Weights of a small transformer language model.
Architecture: LayerNorm before each block, learned positions, biases, tied embeddings.
Training: a variant of Muon for these matrices, 539M tokens, 8231 steps.
Each number is 500 + 40 x the weight over its row's rms, rounded and kept within 0 to 999. Layers, rows and columns count from 0. Numbers have three digits each. The size before them is the row's rms in percent of the matrix's.

# layer 5 attention value, 256x256, rms 0.11, rows 54-162, columns 0-127
107:572461433510518482534450478492560476516525526525509454531491442531489499532542572481512500544501478489555457476496528479526483556513485473512484524481510496543526515407529524500452507500533530530461459441592483504585546484444508472440511536476536491518584598428473466497480559499593484532480477493504416479452397571513495488599526505498550474517478448529524545490483461480452530573452
110:519530483512542426462464448507465478504479580420509452510430493484509447511521485518504439539464472542507481496452578507496520542504498447538486456478574467502474438486422497448496455422536539562543566440519543473497483450510498509505482528491511516511464515452525503519501602530583553488443458585484484517535422535493443461494514529535533471539466543481479471434464490568491516553456
112:530500490547450557504505493459485454497504534427516459554511529512484516568507457504493466480509390445536476469453552586563457466533484488443473450465556531484456411505509525499467471491515518533463473478544505533493544499488533504562513540501452543509472475510479555498431443504419568501480545516515547470489531506529510496584477521455520507425556522520466575510429560502489531540445
114:460524480475470569500529511468535428476522515510547481483489489459514425472475499500547406447454535480480469516469476586458481474442483513483466434455554464484491450441529551444495553473529500556453482537448555462523458487525500422466459510519531533515545535499527545530554514449584482567466468502493438608531457422508475537559456500462501488455463487525491506483545482483524522538486
108:471485449473502526538532463518481447565524443554559538515470432505471483485497435433464479541520487485506519537504471515504516544538414500527512498448533441495522495514508510446496464513461523551555438494508441471493392531503420436531511487510509500503608568554526510434566524527472485462420512581505483564462501546540540582479406528474471525579545498543466469494548531520546478580519
111:559537543507499547535487504505505453507542483537551615506468476492515494475474473536492558462523527505493479454435457547522459491504567458495491554556458431480469423481472554482503548514504465474489452557470445553533525518462435455519528467541455509453511530498501394575456434576520514521490428479503567536581448466492502488471452431550455490405458554478507568404493517492456539446496
102:534493486494427435553395539494492508493502520528502482503509450545543434460541447493527436522496442579502496528522515536455527547452541507511435462484517476497539445547465518499557474549541516523446540493391524500529521422590563488475532491491504474526534489507548471495415488486456499504519568527442593492525486523540529505571509483527626490506484574543518491455552490469495472429405
105:439538484514500411599519499520500517552563482505456500510514466540432379449536521468533464506532483525471604471548502479547526503534510562517479522594478482505481509536529491552511438506500475489454537466523515447518517497493486500489575527475461504577468492561509483538495478471514444548580535512431407514486556458471500470527492550487491444475481498513499532439494507493429466492560
104:468466522561527531545483544449480426463528491493494480472448541463524503494488524514506547572490530489495610475532483451463490496488535430489535528481509496477518472465489511518456515498465452441501500469404423578462461491500439518528470536462526536534589498537439543489539569592474421563530457489428447473553514487547479442495516561428526465540451497477519460457492509429496468479495
102:482399484510481579402534514572495502532512511501463442489482439487576430511495566494460477492491527500474506498503478504516553502464477495546529496420454442515527510513503510504517488496501486471409568574489538444562566482525473372453526463492520517513524488497394530476518476498528521544461478475486504469525459529498523563506494495438543480461470502558442487560505496474518392511494
113:537440481530503475427480486477494513524471428445501486504531479525540508494454543485446476538542540513485505587401507499495466495469506537534534468505419477558469561552485572461525517547504473514417540528385462566537552444458529437520457550518435447540474458537525543504453481629489582566426570546497452467455484534575510521517483481488434538511480494532473524495479535498499502524475
108:509472476498472473499550549515535510529479585487524541479446478509490474473511505514554585517484523456523513555482480598450487501495502543530508439480437557491446539501462492505480479550436446500549485503496538539567569486527481542536513534494485499515411534440574509463508572453599475540447516463479558540497547479488458488563473526473431494490498537543553511424487497488481502487496
097:493537496576534474465514425455506516543499501478486512567507504482554460468519442488497473447528583489502487499515505533498522527469445502545477561511580466528517471506475448480486457482463426528494492421478461399461571485403595552527474481464472541396460440490480500387515510471467494544580448577534473561453483433504415500517445489517522486538511466530534520501507532539519542483506
106:596477515529467569467429481485544510441550447494492450532501501531499449526461503549442487475497504491547509468569524479486533495552554536452532457498550418553475553542548468477472498505494559495492559520506499490499454443491525442528509465463489452450476560537524514488485503448462490577481555492432514535537469501559485518541465413526556471506461495488579530436494521477512531530491
106:567457521546542487560533531484557433491490483568471432445525536493493557519481442511438528457517516504568515539464481470521513455532548530476533529561449560454485517520526536498502480512613474562426504484482519489487529487539479459555467533503508433428509470462496457515487493470604496521503483511538419392486498455530554531499495506436474459544457460527546480455443493563396492558506
099:503515522513576456508419462453505447413450557448548612479453519472498510493491489443544382536450572500497426479545522437470517487512485486480559474537501479508466501558513510462506517467552555460468480559555515521470483454489556536498472555409491548488464490468558529510518531493448515509519481460402508506564495472529551502468515551453473445495485466526547490492476458550530509489426
101:526492477523516469526523510479465500558516589525489513455552536522508518489539534514498509479559553606480533555490542501485476477543432521440471530507445429508500471431480471525483508497588564481423574530447502473441431491532537556448499540466529504483499514583449533453456441507540488508528552448522500531516502445545441573504563526483568509526499472455517519505408558534512513482494
104:533446541479528458492518528459478435485473490515598498556481504545487502482446547528476492576518506500499490530461524505433567511476489481436556464490499473431477433476464506486551464537538516508495556477589526540477489575568507515500551516392466523515528556520421432495417459549500457588444507559605496509523442486542555507443469490528514441573473560501529520505510390529501520512499
099:447469450565445523513537513469552477516528516521425506488465489457512460494470622461506548478469577572438538532524479564515527457517470478532577481507453462540504475500548552502526504551503531484469537515537530448513581453483459491476456499494518477489525467570498584460569531554521525490507500531449439498441494452467479453481508461498484471506475502497512524376473521550476507454474
093:474523487531486496475526507505500489450503507580437466544591491529528513454447527492469482506510525471529466471515499457490516548543515493453516436455547556531520479543509487612417528465521476492471488497487492473457526522540542455478478543477527503592564458434507536459458469478495447495519527533481516502468498422528513434558554508523444533463500423540521482541506460500517544476489
105:542500469497480552500539475504557514547455541452531440440456535450465491495445559448482504533470541536545579505471444508515440468475538541501475516459486481475389548463467433472522516517497463548501529440519477538504541469462553453533495477530510514530459472481471480523472545477546523549611598488537525546460547441482466491444562518503505545494482465439510449418514567514523527504550
101:496502464521468549486436475567501524422489462532447516488474530539456534452552505482494553572566503529521527475459461585525492420437478497491474523519591533528489452465462512515617520512483456526567508436535508590497490510509505503528494514524489479530478514457512572569482468500515480468522516464421442484478455563511513511458517588467490519540511525434598503445509494513535487502440
098:482554481527468477508459495457453596465492501560482447450556453455528513466541431481486470509564469457476400530459464522499494542470563488488477498556583472497457560484494549484408485499501569507490475449499526495478510501513467536500489510519552498511573502434534455460481447481481461581604542527530528514519453547458475538559429523463498575528432549462434465531475540468563553495523
100:486538453573432544475521510470487483539512604559513501464534502578489522532490437562494462562533479524496490486538470480477500507527554491524566479476480547517420522490482483524560616500516424421544472524491500488545476471457546490514486412544477490420433465478449474466512554493552481581492525472435402455468498492496604486533545526537508468501576541499521500524450465458499498436507
097:595425501442587529468476500452507454539511482457485516464481458479465492518468525458546460429492564523574509512462491485465515520494555512410457522480594450418487470526496465540510468482547496539458483521519515463532494429571506562508464529516469467482534492529569454490462498433478473508533542480540522459408468484506555504550533459533523493454595548486458517428401583521520524525517
101:434505476504564459547460441504479542523446464477525516510541499497517510525557529478454486469471498508492532438545536571447455524492488510506533545537425518550448541501486518483555519528589518502472580483493498462522507544528563546453484497500427493507554468483501514499530512495469495514421526485482478525452486509534451528456484548477476429478514515504482462510460595521472584467521
104:464451457531541429565484498556455521504547540516537482610454521474534520454529427476482562447596557537471515539463520474577477444641488478435485530514485485501507512497457458465460494543546458505490498569510539509515425504548489512492549507488495398551437447516521553474490447519522479527571498485518516543496464487517466424525541470473535460479545485513476513500538516468523518449522
091:512552516426494448532500467519493477491511534492500560535524515554449514499474466582474488579491472540515515533513569520535582556494480438479466540526461562468498546540545485547473489549466496511508502449496468508437480521483441495487480464476460522608506549474477416548455456538543434532471562510489500462475543509495510489554459530501478491468494514563446505391543536454433501416493
098:486551472549606559486511472513551499457531533555445440482433486518513525557506466529465443391519569543458504501501466465629487542511470473479502518466530496503460468461521496463481501505475479558511466564488474475465417499489433516509570513443440491445489521503489475468537508509484547513491441592462454534518486494501448499490503508503471548493550513529496507520529529466496512487468
100:492429491598504519521567441513472532460499469474424579585515450518421484467503528501528531548544525452476524567524538466446447561521587521501485505481495419502566491492572471466478482502557458486488532430462455547457534473471497516485542455474484536496483409515539505457500526507526477573522527514449427428555481446435469493524499527484590539504549505428508455458508525483491536472524
101:491506545474520468465529484577469543508488471566529431543423454507556498566484556517527422477454487504457492490513502535522513517478476501481483490408506567499501566508507559474497451480510506489488458479418506592516482532524448481467464475508578467483445503439482536508511515532501554529529547445480420451434513522498509509494532503454519453487505576535527472423613451440440541503516
096:414573449527465460522506534418550515526452479505521454440528474504421462545524543497442581448554526489556478557548434545495516573487391522495471460367462554450487510554546488552533505477573506417540462457495471507487462498497502535530458467471525451573401483496499519523489470561468540496444480523465475524501430519536462506545507493481505553591519495518519508451525504480448484524477
101:518503520469505522494508532477487457571478531535515493514502461494486539522447525466483501606579481458511454504588525531555496539503528490508488548489475520508487522468520509455538529565521407443555466522491415510607474484486561470544512456416497487474485501544490481511452526486452551496515541481472528495423568560416468495505567532522532476526505478516533461483544511447537396485489
099:570481491509518584493500472527499473493463557522456526441552460507431488549476498546600498499473517491459445434458526490482555465493535494598493582522452533543497522511467460541527481495541527432524469432446492460430456476505542523497458537562524540490376506508498524436486451474502520544583566485460533490485554485455483494470520514541543557539470528545520460506502513521518519442478
097:560571523552496504539415512556442470475581435520511537461551496527503474577469531556524503514507434501423513547489537490571447472535473538501543510539510507461522486474566546530525495549481486488554590473494506527447533491574422480468470464561526498484478473426545520520518494482517483495517541510517522527495561514527458539530475471470433492502576518477459552478539490499538439528564
098:457438490491560475456521588558495588527475520519535530517546484434441353488452500471491489513540512538519473549513492532511495487455515506535477484457429492440539535473554518524495534481535547559476540435497545528489479538509448465495495462445529494590558505502502561500508448443584459518482517526548518473513535487570448487523502374487501531528423576534436523536477559510550521423441
102:483556496613516508440447505530495462526420422460509382494446518588459514567480522513526479479476447503530414540431548478460539527524481478482495450510544519495433542483461432512554553537462440515533526498567536494461517494546493545497417530491468455517451492491450497578539470446582431513394554423509511519515500551524460463448504525582537471487525471519432512500493537461476549525461
091:563519495535502552491491442543504472467507439503487504480512478557498446437461461503543523507476482491498494503464588554480464584464471470494579464546422504484394431452515455519486509520535506472534370523487432484513525450481529481499469553509471591541453489504504554519509524493533528551478469502490580466506439487494519586560537478479500471560519545435402551474486546503481482500538
098:532524545536533471533444554453434504480542473458520458530485561475426463520483551466416484504508441483505483530473543465511523466501527418532480470538442565512531499549469539568485529511556501563552525476512503538491463517524551455554531518428424536527456442468495533500506549543432513440510456481523571460479500457453523617508500494511518505539521571494542517475501560490479486500463
096:589462467509443564492465486527525528410518544530479482482474486477526503477477535557542459495511555433441553529489464477495532547523516479494542460508395531525513520458516488547555502505487496512477499490498510492485588412535570513482476525523478590453562522503467511490489502456492525579472423557548524507486483517487437436556534506565462529552488556437524464465505532545493451504545
098:464448493497454534459477546524451598527582524525491431456535525483529534498479497508484403537481486514503429495422503428483480519496515496515497476542492434471476530600523518483497474492455457494466591521463532445453531501457522494511484461531560546470426494454563545529490559479514484508474596549437521461454469498472582503477471469583534523487439525563490531504462460571560553465527
100:451524508559429447432484507540493525573524515570521521469554531457493534481542568444480528439424493513510545472547538502436538567454498519446411520470542515487484510557532447522467562470509463502514508487433511443493484492588531517468511504489549540474552455507495479467437490443504497452446519532452450483527519551557437530509448540471439479494436613528452536548488478569486472458463
102:564455510502498493505498524505516478563509501486449429488475516509525558487480512470470485567581487395491493521518528454528496481435533507536521469535526502434486546432552559518555555438503540494527487487537530500428501500460366471518467491446430470515518574563554546468530522490542553479454493471536442476489557526504480576461528467437516546550512431459476487422540522495490493491561
109:498480522465479500506524470480541479533451464511512491454568443547587482475520527488507453446537518494504466514475505541492549464531486548523514486498506462556561438549554500533438580475468463498508549569459548512552552516494529491457471486518542512568495488512547568519529477422492543543517454496451448489526490639580517530480469487489506451556467514502447445516485454557504457492555
102:524508535564450498457566495447487494397490502443442519474466595456490528503501558612532580529534484540441480438548505571528587469526379507558551516486476461475448507459458516493595451524471500526507494469467508495536545570510483520504460562459481526525547499588586490514457460475512441523485472476501473511501442447457468461431522468437454466482442565512511432480538508457497493475462
096:475508497469523495507513565473473533527456467438548504446516521579507516523431553466557483537482529496533495547517463457595535517466555480530545457515455509425508520450559501511482515520500525533548542521469452455482499415536523480516497518506499471474508491562538537491496456559540494584484479546502467481498462490447465485497538509563486491521506520564532501558477540482542438537491
093:405468520432472560557569516413503454434503484556479495454625495522495471475512448564518577496463522486495511454457452411485497514477499560575517469551614548468508505482521570446518541512469437559506486495470491487602484460440460455544471564547451565493474522450467549470495541439535523468532495554501467492477400436533522544489503461483617484492498525489540496482523491424535472541446
091:483466493532488552544495532510495538448467425521512500496567455480481536443558400528523491486449479517522500566516542545476537485482559492421484461562487520509552555441555464455460517503420506562460546506514446509419516490497482509533488516503570569496456425406533508479510521481482555482494536486481515557531506452473437481515505521500501453519454477505511507470491460420530603496569
102:540485538467504448480476527469530486497454527459481508454484524500440493533563533483461568601551526438479488566476503568524559531473547507497545515616473479479436546457447456441457543488542538509487505501506513516515575447459472549520510547506490444529534558423464502506499478503443465512514517512486500519493461489473489373449551478597515473477486433472469561515435492489500576458514
101:434540488475567532515525498560536547515530584541451420485487503487458513551468514525478465530495456483442574465443524499408506495477458510560521514500488501542522580523514528501470430468495518453525535512485498498525521418556531503464480425463516530575464481569488439453449536551424556541507462419449517500483482471498528486540560513548503475509495554517478433470461487520502502522512
097:434509571518480503514458493559494421503519535479560482520505476500475469493479543505481461484475452457471416463520508455503501556462456499431452492443484494537544519484537494512584479496511471482491488472520422434517508541591419542546493403522552535452568459632501453585549453490465416474477510592457540509490546538510430561509484537543534448424472501570529522521534449489458516473520
097:502468532483497568525480495501581524508533499513471489455516579459457525437518492521451571467581504502521506505566499517526566495476476533456404489510531503493484447484506488479521453505519538478454513532489512509477527443429494525521424436509486478450455501496420465440554480447518595503480538527527538486511524545547515513492596401565507501529469500467470491432525429468586518568517
101:503522511545492521457450460425518467521420544481497455507526511519506407572528501517471444503570572533541497503514493522527511485443553504504530533540511568530479560523499516475489415484545524526456561455543555538493510467481478407473452497479471487551571471514552518434494443492570522519496513509471456450443406522486603510499576505448471570493519494504542493507505465449542517524498
095:479530491562492473475510525423588525465552497491440491497567483528584538504516512492471471553460511570598546500480501474507430528546482498463503468500438500515451439504460463476541499505520494501598493409509496499510418426550481533522488456422474576464499591488530514483589477429497428461573494469469495542502464470491559514503543470543562518505554483540478461511476570627452552402419
105:415438475557486457458512516500469506505437514472537521448444568580413486430540550445549556493499524534463552485495540469450530559498501473517447448509476516467512473511421471479534554510479559489513532530498550523517527503582516562518538491519507494562535518507505523566510515473484531537490522497512493546517508492464484503542477511513491580531437500549535448543507547537512649557482
103:499434448492516556476481515500454496531550527500481448486509491570426523460503445488433441533472530527524481582459585504474579503525511569583452484463507498505499428517529558572460501427522583466532449473485536497458485466498552447429443473549508492464543500564533469566443442451473501421540448474554489491477454526529536491486464488496487492472527524509423435456504453476532532402524
105:440485509509566492498466552485567489529528442494520394497570502446477433537491463497499507560529505498539507506458515513603467453534487456489510490477561582557511482526497510497578535494504489543532506506429415495519535499510493493508564498543437477458481554406538533423445603545492428456501559503530469461422498557506454483536435597512506484504492522482528502464569483422584539509492
100:477513432604482412548521491481517455571546433511522454460454490496481486475451559505499575512438527467506469474483503462490496494483502429550538502500598486506568514523494493535539529510519490525477515523464441476510615484471507505539557578483572561506482597506494461466602543488474471543472562495471489582519475524515497577520514552488496457529501521493486484539435498483472455528515
098:468478575459507585555443526526484496511501496480517522504485496520465496508455512567513499528524471607524552506431482481437541479530470515541608612519441475483479487465457481506472521548545468498420451539471489527507544455562493511552479442516524523527450488520452550441486473525512540441461563537526528542440550574493535452422478513459471489514476498540435389542553434500465519527530
094:470504498476546537495486552444547475432603491498475436449487467453539469522499528464514479493465384536487477475410446521536504525422458530525523548573496563463470525481497506433462518505484468469536526438520493508467490436490508490429512475499590477465501444446503479506496507486485482475502443445461533576429551570494462541515541429526459493486551517546476492500518510505442579559344
108:484469454534467513511529468523530498543570484514526447466501495442495418506531510538533549501504503470465497498535497478494525583535414509480522470502536415499468487514483462458522527488471519509477460420457519470495494501530451477539567515476552519496516512551490513562459492464558530539515483502504469508431501493472506515496439500570526539490522531545521435495405497503470432518461
096:503529543540441436495589547506584535500471534469537528502461533445519446485490505494524486497482511488469571445477557569478497549495536458502452448492486540436553490505526497520554521497556535456501420551453517570478524490524482518500513518539418558494441444519496510529453482547500532517486525457465561487618551526495470556492505521542429524499493460476514460420469536468388519501464
102:396490474548547474516471440541425486552510522520494500524462424494497525418536416517558511485526547468513508496558482466546528581478497548492563473549470502491577514522536447490500465549524490495523513534549529623483523509522488527491465472487555509526472463462491509447476490462489563410502433479481450475550562479495563528457486518508492452516513412463489544435528549485510417492488
101:496529468450491506509451528470576529448525534512467479421486464485470510473454518535499526551452588529517498469589397490505530513510439527531545405498487537480446495512539510472564566499515476507516452525495550470467539508513499502547516540510496506470421529506515507598496446501454476419492405530478552440536546499504528563487498489515523478486466556437471461515448517511485524547543
108:528567528466520465504534533486501460557502418501539470517527509451516448478508462501517513584506469493472483447491479409443483504521561477485501485459485435473490462516523541485515499488537515465471372472518474505450510516442511459524490479511496555441599526493440428513526422504482548435448538502496523543450481521570512488464585499489489468518488547490444465477492445528453460505531
092:478479484501462465489483474499510501508446492498466443483460487513509476536509515579468506520536528519466516470507504493497551526444499527458538491440492521473544600509499505482485432513438472495567502515515510522515508543518493495570534553459507469477555491450561505501562539459483470559532457461481480467457568519529544518438502434552538496556486492506473523472476465390484540553547
103:449529554537514483463516516458502505574451559479536539494475483534486485520487572459527511543448432546542504466446440510483549548491531564473523507501445522464540450498534430432483473411502604498527472527491505497506508477480493492519549446447476531510489496484517498454456449535532523560485525504583529476487507478534476438516527458465513507490524419442461494476518491502437546512523
098:459582444487502494489466511423464492456475458550470497470584473564523472494499560565493478496463517483502470550488582434496481479466446504446511563556459511454526496380487511473505510525470460474475480541529503531497509535446505464541521529542452480639590505438523507483492491454484524550410459507606465474531515483546489571532569510606463487447552481550480526520422489481507557477514
101:463423529494555515474492467517525551536585410423450523461541547483456532475514488530614489496490508487454475505486508471525509500492448528475504459502470450510479404468495464498473492497483571528548554534445522449473478448579528434503534450535489502635496431500519511495525559577531484558495535502483453513470472577542442442523420576428516567493486457525577429513467438485457487498460
098:535517443482438513419507516492480490565470561505495489556495461495406471511520438458497447489510499538485491442452416514495544510547435520525571454472490501500492493522457552400472539515488498457504500490572486527456558459518552437555425499445549519480458454481516562443536478463517454514571482483462551442526523484538404529412499498534531459469517520435549502450462496481515489494555
103:582458527529525514444554470507474523463427528510497521501501482428507486476515538494522463552494498533558464504517512486500479505448552492574437587537525570518486467508467455424478516538557571507497532459459558505567555520454462439527500489522425497498474503510554513460481493586517569448449514585533509482533519536456538497441505464441524514452491499517456463495464536521447476459551
108:466529467493476548464469457529526470487566514539491565468467494490452559443498573473520470469489575456579522486491522482484440496504484503466512578457523543461500522463516524505458495525494513378541411515486460540559474511470415540516548552471519542441496510540405536465546555495525503514539470518463453534543441540513451514494521507496424498435437547485569526482449499499421550542491
097:548479512488518500472467534541608529555508480495457531462537457503493499564480511512485506425537512558524445469558561502500480472446522493486494504507532489539537474517486471470521448571569464485533517533573470480462560443463436533540527493500476566488434428434553533469495516518493524453517427463548514496453547530449505450432487527472529518505493526567479515507392498546481495434452
108:519493508448522517446464528562544454495422434547535588490559456436513501515524582486518494487554495466429472524453525531480540437415472473469487453451487576502559531533573477394539423471469493567528559569523515472498551534466535503476479501477504484525505470483507618501530546552441495439464532438540486532546502497507497487574514575475483491479480544521481441463539482479490483436515
095:476539542489496469537537493479505457496534498442468487510494459521535475511491424486568558524494481539472516551496536519496453504491483432441532464518534461483487491492527443489542516521470486490447457475507496473456461541491448501561495523542500504488495522500523446488496463477510475485490586494525500536521564504466483537509500500463490490528456479506476511479586547487552469537417
107:514502516475508545502490464555530532555466441521544543492483413581490582503470593553473547505423536534521582495486564570490488505409537536449468554507452512513478534458448525531530475560515441377490496507505559540507526491444511528561425461564532455510547506527437510495553538501525554512513492527537495508548539457477526548446531476493579501520544565531488516475501497533507419422474
100:492499485466542536544525502511515437440435538393543505506506457555503560517564451454497511505491464446573560491484461401494567393477461546475414453513500509484461490445542521605510551444556503490536508493527513477509446508518507500545471576541549436515506461467529553520434471485505563477447430508476464470497506459512497450585519498479479487478558458540506541488468543496510460512464
102:510500520463510512570523535449463477417454481559529549543487533505501519457474420519507482517535480492513509534515547462495530527453484468494445577511463496465414541443494408480471466611512514536525489409478496560555538472500496551513504569474532478536533559537556422510411528466478424469468511530504503539507500583546446477514598527484516535505469501418527517553443611471436513513541
094:502516474535534560454533554588472452503581501511531440461486539523509502472472435496395542498494537432568499507553499471507473464482468479422494450427490522458559541567549567571497522475447510458461527556515528399448475503488514513485516493473459527418500493494509471490527542462486523512571441545518470482425567509484462513444478493540541528505479529507461496550513486521488535494505
108:489483560461485447450548488515454529491560504510507551497539523526503514504532521566580494533546499406472581531516533504449536536498464528445503513426453490453491402558435549513548491474483560455503522441427533493496586518579496588527516513516533557447533486439504562459400443493451488551504601503462497470493483488465443541502445501459437536557455462440506401471458493531521473494448
098:481451417534484517546492470548488595481466501469424444479502523551510488524460552452518486541470537530520513540453505540573496484556429543559484512482483501500443463502438503520450517498508441491544482512427476466525507505521518524464541578464469485508505491511542544494524513483442458507544475535470543496479543470433442526515392513533537532425538440444526466521542540518504533483460
100:459517564473562456511528453452504458545495543444536472518474597400543518507500513529547563533518555419491498531437411466515528492482519536491489492417465454517585493513503525509458523456457477548478525507496536479478494512534483486507436459404530463505541542492515482498436471495480534545490523470504571514463508504471539489518517467520516440494490489476487475523492463482418527492516
089:525426502493483490470503494500495541437496484411515509552521513489403503539466542540524502518498519508525519527490481393521557559502442524489469507459567480456463549538508478476548499554486515485556546422519474509530411564522523495512498506513467433453552507444440407494449503504459515465587525509519490549472501480382519454498502506469555560534485553528540470523582568466503516501602
103:508532578541496447443557480472526485482540499545497536440454463456524575446486474483535523488476464501467493492475454585522554466461378498466465486482518484560455550448478457509596490546499502541566484475499394504490567518423535574592471502537588483533464539457500455517523465477487472481524517499503500561613533453471493470461468554558458557549454466450494518505590508487533466517496
099:451512421502519499527464511477459493498558546593540521505534492506511482479434516499471378523569518489475533606428494454447527487481501553541496503562509481465539532537565428491492520496490500506473521453523490534472459477522481513529445471557501565499514505524551479471472535508528512501504549563500520503484471473428473408534522470459496549584530491521584542529532507542431428458467
097:542470501549515551505440538455520511574560486480517463479469472495495495508543551512526493500458508446563434385445560417458425551513491443496535469470455444513461513510554516576490478472511495576505431503538510554531488454501497468490494421507566511486542452584466427521570479497496498460476502518545473498495465475513490529454519504497548510434485542493496458551507515543412522481547
103:519574539535527512573604488544458452481604452471497550515457490576518559436516515468552466470532505491475505448557484457578501450572521473505502543513551485453541487489451542493439473562476517464516496507509545594462543458500450482453459493450508557480497489541504478535507502401499480463554509440483531503501529533447499483485471571455391491413455434484551487430492490538532471543487
099:518553479521427491520453492435502514491534557553404448441371555506549532473498521472494526489539531500488459482546502595487543583517477513441489549564545518482463462461462456554510478545546567481516470485529566574503496477558468446551486475461554480550597513468527468496476469526505519515504416531472522543572486480500399538451466556481462430494558486483542520521527504503484448449524
098:533469460475567472468461461469496493482484567475508591494531448554534542483507492447495457493478393467535550538469477501481534517486486463480504527532536517529446534429448526486517516480533511586446534488480515544481480517503523489495466536467562478571537469469571464559491493584551450461555480540486562501475520504427471539564519493449506437514545570457455500602478480487514464430436
101:542418510506501459491464522549546561507494547545486419504500487562454523522515480459469499540526487506521449524404445487503461457586537547470497543490416479541476493499450444443542456473564486485507468472582510549508541430559553516502494454526502398468510473522457403538516528488406510500536512482496515458451477546560454479461526473509482473493517570498501525445558556466474537509469
097:454503521532506561500483500510486424530553525474499482569455486563504485528466514480472432447493533473512502465587533491501525544458481581538547499556586522473510499573467542506464552518505496496551399463428432482544447497482502456539469543443496458461559453499546574501576521470455498468571494473567512516488484508488444558406486482399574520497543510526472475517496448446441566549505
094:526529489531474456583470496497490522511533481514463486496497428556546458502511572470484488448472510478479501586425556530504541516456491516441463517491443564600514539506530490490506472541503417512517493503577491415540402490465494519519498528552446558479545530533538502554485535520515517507574482544491454524485474456460489517562509495507491473513530514501561477496502473515502488517497
101:493526557481494495471461551515442443580543509461515515436514488484533495529592401491484485506505469556454528515454472512543551480473454523533509516552510500512537552536494532539504536540491572613441540546489446483527527541497526504520501466533479487462545476448455492449426424513453460499518561564482508447429518526474506559481535544494497533544496496542509517512573594420512457427502
092:466464480436554562501524470446526477472568520496564561467541469542493443509568471472487480432506533550486523561537531477509524560524485488449456457455472533471506428461478520418562478460441424421470446480563491531512495507499528552521503474519577492516563531509404513456490473465525497503525543486482537496475485498511490509513498453539423507506474544461512514532488517596518551497491
098:543477444507584578565517498485462506549499471471501481547523553519424526531489479449501509458470527490528520424534537508512555550572480504446481546534584474589510471502566544493517514488498482475485565545504521556472505545511473450510452455550426516499528480563466483492539501496402425451460497500482504485482481545481516511420530469557454509473534538470496421503544484488506552483461
097:489528528555521445476493487511460546572464450555420446466528492482447508480467523447518483573529489490492551441480489501513497476472553542540431512507566501484457469481526507568531421446437504505495558393509448434475523588546524515513482427539526551532512448510532433473463483473480481470561487477481598475493567423476508483507510521456534524460518537499537495450443507518469557474484
090:459570508511493484502548508536530465505473540541477537424461480490526492563492500520502442522484435518472533519513548473482476521467474508373543468456482488540474483494510473507538492561499404493506533497431442507440429515525550488469579496374477485541503498535490492463526559514443526410478513561438544538565468488487517538478556543538461500482521553497483532497554500503455451471469
101:534502511510501514520522499552532457547503431515445433549499431510494476541461458487550511482530523550542508375514518463517522498570467475518561488524580494467522527478514529538483446492509449398552471461544475517507532490472571501519482513394509471533459487482485484500521491514398505478473498530544480525575451488481506521521457464565554477477449465418485531477510422429447463487507
095:498428513503483554542472440490534516503453501466442609540454461487456510512501482555515503488485441465491521441580494543487579441545520479493567528527497435413490433499546469515468562502485547498429458412511424458555546495490478423532438484570573566478565500547509504496541527447515508507565517541534474532471473481513473551466492478564520495452443463464514528475550496471543513526504
098:577445474443483540525498459434453451485529466523457524443492465470486516515490538473524499585516424458413448462454537482434524489444543519512549512589531497543556492494452485539480511454507506490444488538476541532552564446367541483470526516494450519496545520487461463486475562488500525477460602451477480505416421456437523522540544496419497543501498460489471424546483482522591517472503
097:499502527476512468439554469514463509537507479513500413467531455465534522559454531516479535493439473434556495451532473496552518451492507462462515463445530442560423568498492521528561538507431496493529513519515494492496477517439465519500495508509523401493473581542507446505560512493570538545555530533472495525551511605520542575497392523459415484454366505480522452459530527561533441508525
107:485455479519464508533504478551422534422522550488507541484524477513457466529564498465466483567541481570506574553465447417509466514530501467535511546508494525506502498562480552466507504465533476477574528550550479460538533542593467491543469467448501465530553521490438515500477522518504431449459538466551502458509418561475542503570529545419558459556469418509504569537476501501451550486505
097:467464559507451552488419534512465451450522563571504426539498567518582492492491518473544463511525524497516375518516527517526570489475515509490424459491438501453502445431565538473526553492445561451535507531546557453493537589489484467453495534455450489463528478484534503506471438525547469532517421494510549472496537443505499518579492393459549466497520468467422487484585526474448476555484
104:428499459490460492492507534459566501490450533547495467390471508473558493419472583545543564484443596496496515526507504491439547502500467533449534470508495504506511480477526466496528489525486498464527570485518509542405458497528463528562533474502525469526536415507466566524445577479480509483510456527522521525545483518486466489493424541456530518506535546504526530559533506488560511562464
104:459569458432467460479459528532500581386568492492467467458521455484529465444493569532511464577498461529512537527465487535521453431533475569423527524544443478533512532444506547452534515495531508486535513497529496495503520487495522538479529473496393492550462517439530492511493504566527487548461513535483500458558548511484503532543514531574560602455499478436443465457482477416503535439565
097:535518497523579508486523482474454519440493469473546486514506570459500541564466556494523484444523499492460506586408534460518440519473472485511512583522551446562561505482505440504509526524586553515477489518464507475468555540493503468505539536488524502494496458488511509559510476420523461566446435603478489467472504511558519467502512526505433494495515528537528470546481509452381457452486
100:539460507486519520503502560539481420546478544442491474432490510524446500447489468460483506551529437477501509528490511508472486498490495505471508511486567506552549494468549492446489541509582525509508483447487507570501510494513483453534489477577501454542507508486521526543470477455478487574615429438536442531598533444543498437486497559459464468509475530538494408422521500499485562543475
104:563471500531496476432520505498472532498450565494534473469491467466445507494485485417492489547513517535516520539432500481471428449504463551543516494460626513493539545493515559522553445492513469472497582503477493487614562563464490500512530535513567435485486549486479489506476563484537501490583541539499400446487513514478461522461547561443533456459449522545466521529497480481494508498547
102:479480471509479484496439502562480405536525506437494577436521422415509510423540507401611491554516512460501536490504517465533511601495543592501545368511464505463488406534554495517501521539530462459465475467533521515554493454455519468535539541556495524489508536527487507481485558484541490533506483512455388408461525549527482433481577508446549501531471508543502512540507568514461498484556